Each number is 128 + 24 x the weight over its row's rms, rounded and kept within 0 to 255. Layers, rows and columns count from 0. Numbers have three digits each. The size before them is the row's rms in percent of the matrix's.

# up: layer 5 MLP up, 896x224, rms 0.106, rows 157-184, columns 0-111
# down: layer 5 MLP down (transposed), 896x224, rms 0.103, rows 157-184, columns 0-111
up157 111:124135150096139126140126119096135148120125121151146159165148119111075137148164143104172147122089105171127146122132114135110131151107126141130112157083127124141124103104122134142170113143116111151129122141122134119110133126130075166148104109125093153118118116126142154157090136093060115110124154123167090178167119125088091093124119164089
down157 112:159156108157143092093153101121113109149123145142139125139167133092111152133145141137117148144098132100111127129125118132119134109141145143103132115122118125090115107072169126136117132136111133067182120086119131088113142133122122142107160083160146162080152103146099156131144130128121115121177138150120135135144112180093107141145106081141
up158 086:127124112118157121180116123176144116100124103073092137126112116108136127090110127144137113108158068148171150123145120140139145106089143138123106087133178138116088140140156088125133135131129160147130134116156138139168142122124049113089135122116127140116144124118097140126129148142167110156136151088105171079119123171149107092123146115130
down158 093:146116136140132132126094156131128122142119129111139156135108128109093098142138136080119101117107137148110138174135124141100110135140125097122114115147115112177142148143080203117141165143174098120142117092139110113110132147155091126141117125134106122091107147111172118110132145127132141113131116129165132132124091122173163157096105112156
up159 104:144122099142110101149192126102131144161113105131088157165129110142108114165098123106096139151165150161135138133140110136152136120057152098121181117084092133125104145158153140160159114129112152153147084150149093164135121112159145134139131139099149127135133161094183150119106140107121141127169152140166160111112144090127141133150122124149
down159 095:132164132114118152138116120167173151138165110121151108096133154113116151125135134128126101093085128145111131108137099104152161134144130123169151167103160115120115136121123099158155078116104111089142083128183129157155158135121111083118113096110109144152116129107149156116136140121135083112117146121106094163119144157110099143140114133141
up160 086:135139107146158105100121110097128093144086131173125080141160095076126140152109163130100110121109143122119141135150140129144099116153106180153189111180129171110114121132093147133127136143118178081142102110112117115122118135127140099099113145148118091138114172137118157147116117105147126176161155118100139191149173130133118161075124163101
down160 091:126115116102146187136130081144153130121147133154118123128127156142127107112158139146136166134146104118122083106085120107130162156124094121127077089107163111145158140114162113149136173128140100134148135179102159115130151137138097097158133067157146125094123120147166171116145104137096108131107156150119098104131135128114123115162099108197
up161 106:117156136157070157124132137176140128137119111118082129138150131145134157099154105142125174130155115170146145128111123113093119135138134092155123133099187128150119063128115171128132084107167117116125139108141175135117141123152132116130139129120130096118136161163122184102127107095109141124125108159140111131131062119111091071160141149183
down161 109:123109097161145152118142115149113131125105138102130119100139117150116104103160113129125116100050092160146116141121144140091115134092131160052162126152111068083114136132167133112193116136112137108149093145122136103123123099111131112143150094132122151151168119101131134158107154134097140136156135155111083168165154111060106132126147126123
up162 092:150135139135148135079163150141102111113111103109139133059174137144133147162145125116127165114153156091170142139146128168113141112122146112182114156184129130141140110153142127142079123171112147204168144076143107100101111129132148116124072127118147105166088133084131137114137142114136142056126112143169143133122138120145125129124106123118
down162 097:116151128128124109157116115149147102123150153108095171129162112148137133136079122098144124150121149131137152083099167132127143129144166161164144097118151097157169120119152125143140164114129110143084134150132106141106151152168138148117139092181143147139078095144133157189182137137161161125131158127132137114137102136148095155096087123129
up163 104:135125148100116139154121137141136095125132101160134151107133127122158118134113137112175121174111074082112152176129103139160129129122073114115148147137124124128149132138097131166186125145164114137173108135123089119141110120133103159139101145159114138184140094183107111126112092123160152119097181130107112112149122099095089143150146177153
down163 114:126129161105070088166153134120134154149137105101150129144146155104122101147145159151122129145159109116155097122100134097114121121150123154141135130155125130129123103136091113114179137076127134128108174129116104149165135106137087118126117118157131140119102143172135142176106147148135123154121126148106124133165116107081142113153131134122
up164 108:107111120144102112146146116120100116124173151080111147112132143115139114162105097115118149094148151131146139123071110098127143121164097127171117160135118139141116158131113126121174158123137143117135154164193115116128152143152170113112128119134105102116133114063143119098120133080115097152124127136151146123160141113154124148160175155139
down164 096:105140165124134104176104131142136147140111093179101089111098104126184149075146120126140118155132104115110164135166122153136099126136120137189130136071103089141115120133116136154145078126141073116166150101086143095116147142101090097127115139078132132145112120121116091135123137158159143104132115113147119110129129124110106137112117129137
up165 102:128146092117105114136110126137101124138122152163063164077134131114134100152127113131173119148121142141146113153132160097153142073117128082126122186142170147129099143114145117129130110106115102101145133103119113141133139138133098167140141218143139171132128124136129110123130085126155147168150163133145114140132162151103093169124087135162
down165 116:127144123161142126157131125104132094151138128134126139097161132123137151082150123119132092119136166158117156124099127132134139090147154113124134080131147093139082160117148146183116123125129094160149171144116108130126107103126095109160134144128127117174123097098107117119142117123167126139145118163125148121134187112145116105130107114164
up166 088:093204133126164079139145122150146145110153153176111092106133138123124138116164128121141141092155155137143099080158088137182175116187157157134133136139102086110111151113109069136176144119137164128121119126100095113128095121165142123109130124110165139109123140146157085163128151159098081131131132116108083164113095115111152117124167159167
down166 090:099115122196137143097114126135121110107152096079125105112130129155126149160152138098136113155085090106134161175088137152155131124105132117106145109124161125120127138126143148128121128149097100111144114105173149155089136142116171106107154098135087135104124096103087177129108141074114103134108150116135175141136167135132121094172106136113
up167 091:099159155120125067142136129121082143131102085133150133169185089109074122112103114124132128143147077147140089088104108110156119141129156079168136130103124110172088121109161085129139144142135166143125154113088103118128129131131108164132126140082128124122159124144124090141138114107134106107096093111097082106138147138133159112148114126169
down167 094:099155143143097137130132146124092118094110126112129136145131076145175140117158168121146133127159148087130161116107120109126120113127132159121114136126155119116149130142130163127146148124055116152112089144108105183126112118107171087156082129112147144128153129118169093110112120117124093112145130126114168130104088114091145153155114139111
up168 099:106141151113150106133106107145109114120151118112147144142132135109185144137143118118122134118186145084158110110198122113180156130145145113139079158092132133143092124077132085142137182140121140126145100138137095134128144116132139125120118133113115127086141119130131160123135137125127119166131136144131127122119104142140077173143093166099
down168 099:121079107116086156108107183086093109152115131132118112098098114104106105116133182136157098092090165099094156149116167174102094108134126103123166137159118127150135057120113181120084099141135089105132120163082122139116156132144105154115128149157106102127127126125118093148138141123117128106107100129138124143086100125151165115097107096111
up169 096:087181137142122124120111150115128123156137114095123104175135137122119157140133119162116157115112132124169174102115085122103125124114076169154117131115144151139125127131122094132124153116124129165133117087137119099112147103138123158166146171120147087127101158149186135110059131134117111148162139118172158143112125103153128121153192134174
down169 100:099119155076132152140145097132130124098119079109109091092130162135150142144117088126112125136140107135106153100154144131163143139123148146095115110106152086136113128131096142117131137123145121096113119115102126165117097151135142102129124106136119183130178153145104139148129131097143172087140114139102126148128153094134119136129101121092
up170 098:076101157114122127150110103154094092097123105153141107128111112130090108118130082129127112159110122166080152130136128170083124105142114155138149153084143138165099139135123100092103113114092150156157106158135124108128139090127092140119129127101112085167126144146164109115129123154118153154125181147137111111117066159112076112147147128164
down170 108:133117122137129140128153168157113108167131136116103136117111105111095174123087171147123082079192156130202141135131159133118111114121119110100176133101085122102151147127133136098157142131126094142102108116160122123112145090123086128124118090089120146100147112122157143070103129119128144130128105080158112158124153108126131149102135134163
up171 094:109135153116138121138120115122122131097122114175140092119088110110135074143168108124145116118158147145154151137149120103111133103160133173139143127112118135143090121118143124107112163132118104132155144133096074132117141111149089154101154118102123123111175086119129119086116101137119167123107135114103143108139175150167138129106131137110
down171 091:158125105177106086169135147140110124167097132135149137117126142099171118101128153187148148143125132177120112165139120144091098181120126155159111125121143116151187108097131120152155115138132099088140105105122117157115074114140099130130120118125134105081141163137113095118112086140138178103085169136131133081170121089121119138130048140108
up172 096:123102129154118148154109144135152106132145071131106135134123098137121098130165143176159098183118109173133133115141144147160121094126106144122169124137118135102069159136103117147114114114146141129137116084112099131125121107105141126110055086135115157134141125130092133108149118121119150104108139134160136076120120105155102079122161110111
down172 093:132168129138095150142191154134135116126099125124101152108161164099150153114136152107130175174120155102163146148137121088121129137186123113114127097128151162111142098114087123154127117158152052145123110130145095125134163108120114108117200129130174128099146130098136182098157124115159068164119108136126102133106091157125126112088121168139
up173 097:146132087124171136171137133171079109116135102101119153111165130107117114100129125089128117138113141110142124112147163147110164122157165084131108138163067143110110152137109095163163126100099131117185106123155089121110158130131121145131171131138106117135127132135168120133119130146092114148130166125116153141090148143128128106123120082132
down173 102:158123136142111176102130065121145113151140145120147123128151097128107172155140136137138168136108118154118169147124127147151164076130130116100086150136139153104158108124130116105142113139200148123102149109097115081093073135122131121108112090121107095103169129128144095147133115139156183121158137156107098135117137113166133149165171158159
up174 105:120135086125124174119135147126143147143104143158089152183134118132079150136141120129101176130148149122082134192128148177134095143122152131119119149108125164123136087104164125103111150149138141112132117112165104089092080145159128175123139170124134110141122137166080136108145092171108109111135109123116166145116161097095128102077110172101
down174 100:153102082107092139155161109132144107171129150142092103129132140173077114121150129121123121081124138123091135128104094114148112164132122103110145126108157118115137120129142146148100123108137136112098137154118111091123116102169108107111106146166110150132121122155104154095087116124152132148149184139116157179119108095109098142122120158125
up175 096:144084091139140170144079099104127104151096181110124123120110108143152119117107147160136104111108133116111114153102140171116073140070132095106142115147126165104152108120154072123138106140103147076140171092143178101091163171148153152135169168084136093107115149126147146103151138115125106119143121132138181132114157130142131135088110140140
down175 095:135189159112170127143150123141155149075139083139147107120099124128104121137112118151089156142121116147133142111122116143133174121170104143153121136131125101177114125129125139101118121108108103160122145162140158104128123110116162152158135137158104156153122079151114129147097110101147123127151124122129130160189065155107088096137156121141
up176 100:100135148109089164175175098155160116114133147146107106096097119165126145132123131104126112094147168148129166094156089139125089126135138087110084153109131141113109156116134155173116100103179095124152100118119134076136117159106161135148083116129104148128137134151122162142197122152105139121123108134158095154110104104123114119130139144153
down176 107:113127139074103145097114148113146094121171138129124168117140082152121117112120157121121135103144129174152169165132117124115131128113075117073137101100161121101124098146173162110082079111126097158091113131119121143138123163088116101128133129140158105130101165150132138172178094166079172145115133133109127138111156141189111123143123114176
up177 102:111136094135151142133126145126082122172118128152108134137123128100153117131174133106132114155108120128121117129081141130164140130141112108157109134083143107181118132135138096091145136113108174161115082153129097125104114112149141084100136125147115119126112111164153097128096115167132078124129143118147139140118151121136128126101129102120
down177 099:118146097126117086147144117147151155152151111119158118103120125143169152109112121145112151108084109132142111121117118087107168097117191135168152118125117153153150137129147175166149107130098125135123128127134149149164148094066135146116124133101114142135116126099121145116131166088119175137106093076105160149140116139126152140168121153106
up178 102:087141074126126116093162158126128116112114121115129115146107095177172134095137107144092156100113137139143142114179119125133106106099155110128127118133116147158114129111105118097086092125136179122118139099126128131110140131116108138113142130146134102100163112118121122135138109091187129144100135164170115120139158170103092114097128076148
down178 104:131131148119117096108102131188123122118151196109108165137173144129142157119107156127142131182150112140152197139089165129103149094092112157115135145148131151124088111157071110121177098106101105113138105102115137146149099136106125144090137163112086176138118128145171116164123089155129156141163134113136126127124148130160108111109121169108
up179 094:120114096088115131147092107126154114115156091144096108123108137101100090130135159108159155077091129155125131133124176146129134160066142131185110101095100149170090130090189109098139116090126129111168169134101117120128123132142080119156145072111115129067150158129125155134124126151160154110104128117151106097159112125137095106140162136129
down179 097:127132131117113107127133166128166142112065150150143102140142115137139140122132152129077127096141151134130110117138082144113117157107114145239138129109123127139148118109100090131097101130121132104100149090118132156150104135125142129161116139105115103082098144116118151095157135133157140144094151106089145116089100119156150174132112120133
up180 094:116138126145115149096129098143125126134132100100191147149156130060097111173128152113136115153118109149139125148097125117153110148118104082114105168112105157161109143154120131160081129140117132155102120147121130127120128151123158118101153134091091122160165123120058176125139155101147143109140111112123123108131124112120140172184123121105
down180 100:144142141120133144139118155135118077143133147109096120144173118177133119102144126149133103090105152126159132082127158143087143105152164103130128140146154070127100098141147124156151113132122177128182133123142124148086153095130088110127127133107112120128117106140156120159118117162157139172126171151136115124102153158082110090120095112136
up181 092:170139139146152074158084142119102129135129134157102134113123100107106126110126094117117070096138131157119113129146117179121131127084143153191157133119149117113109134146150123140111137163136078127118127075130133103112140130144138109113153127135168134105118131090135150141138122111126132119125149096060136114179120158130128104134144113130
down181 091:135163125104121106093135128161198112132149122123158092147125141127135136112059128142101144100123137116139121130097119115134112112112126110133096125119144133144146120122175107132080130135092122071128169106172148112115125159162087125115121108141123130153114128127153122114103141154151144169128144134163123104121096177150136126130167160141
up182 098:110107156140130097137158106108165095137119125157181139144058082105173120158120130127131134137116135119134111108079141113136130106148140139158141210145079125101096135135109104140119062138139074134159161097154125103169118129138150153127117135119129120143119144136119133118123090143157103122159177117066158157129147075134178143163120148108
down182 096:117141160140153177188135083128089123158088115105121104102133168129116124130139124121128138158155080129137127158143109115145118142130108105135126097158114087152126107141160135117155101085114092145103120068138121128097085129219166131089157163142107128146144078166149103114138123069120113111117153128126172115119116164078112150131113130113
up183 089:123142133115139116156104114146159131083124140139128114150169092158121107112146117138079147123130155157136168152093109154101165127105104113102146091123091133099112159082141088149068113105132101095163120128137163160147081147123101140108152159118094111154148117156107120155133140138160159142122100117177096121153154099148123099168136155131
down183 093:093124097130153104098127148112107096178159133102119130128105150144147128138111151173167125150143117113111099109150159126099105125167163140132119130138125092108142114190134151126126131110097169135108124130103074102103181158106156137157090100164093128117085114143141148145143069128096081104137113122112150142133171147127108155123111085125
up184 096:114123152122129148121108119138134077124134129153124093113130147092137102154101083115091119142158100087119100138133144101124162121105100115128130148124151167153122108148173134102125077134123100144110150097141092125140109163075173151096124127087179172122130144134153136155132174127157102143128121130151130157114097129080139167131124132123
down184 090:180129109152123118155121123087117139166118135141127118159126126152100155104113174122154135094172139108136165119133150113142138168114128141173081109128061121092110114119139102167132135113185122146128122117179110127049159114135116153126095131100092146107107118135124143145141128146131118140124146116111120095131137087139115147140109181114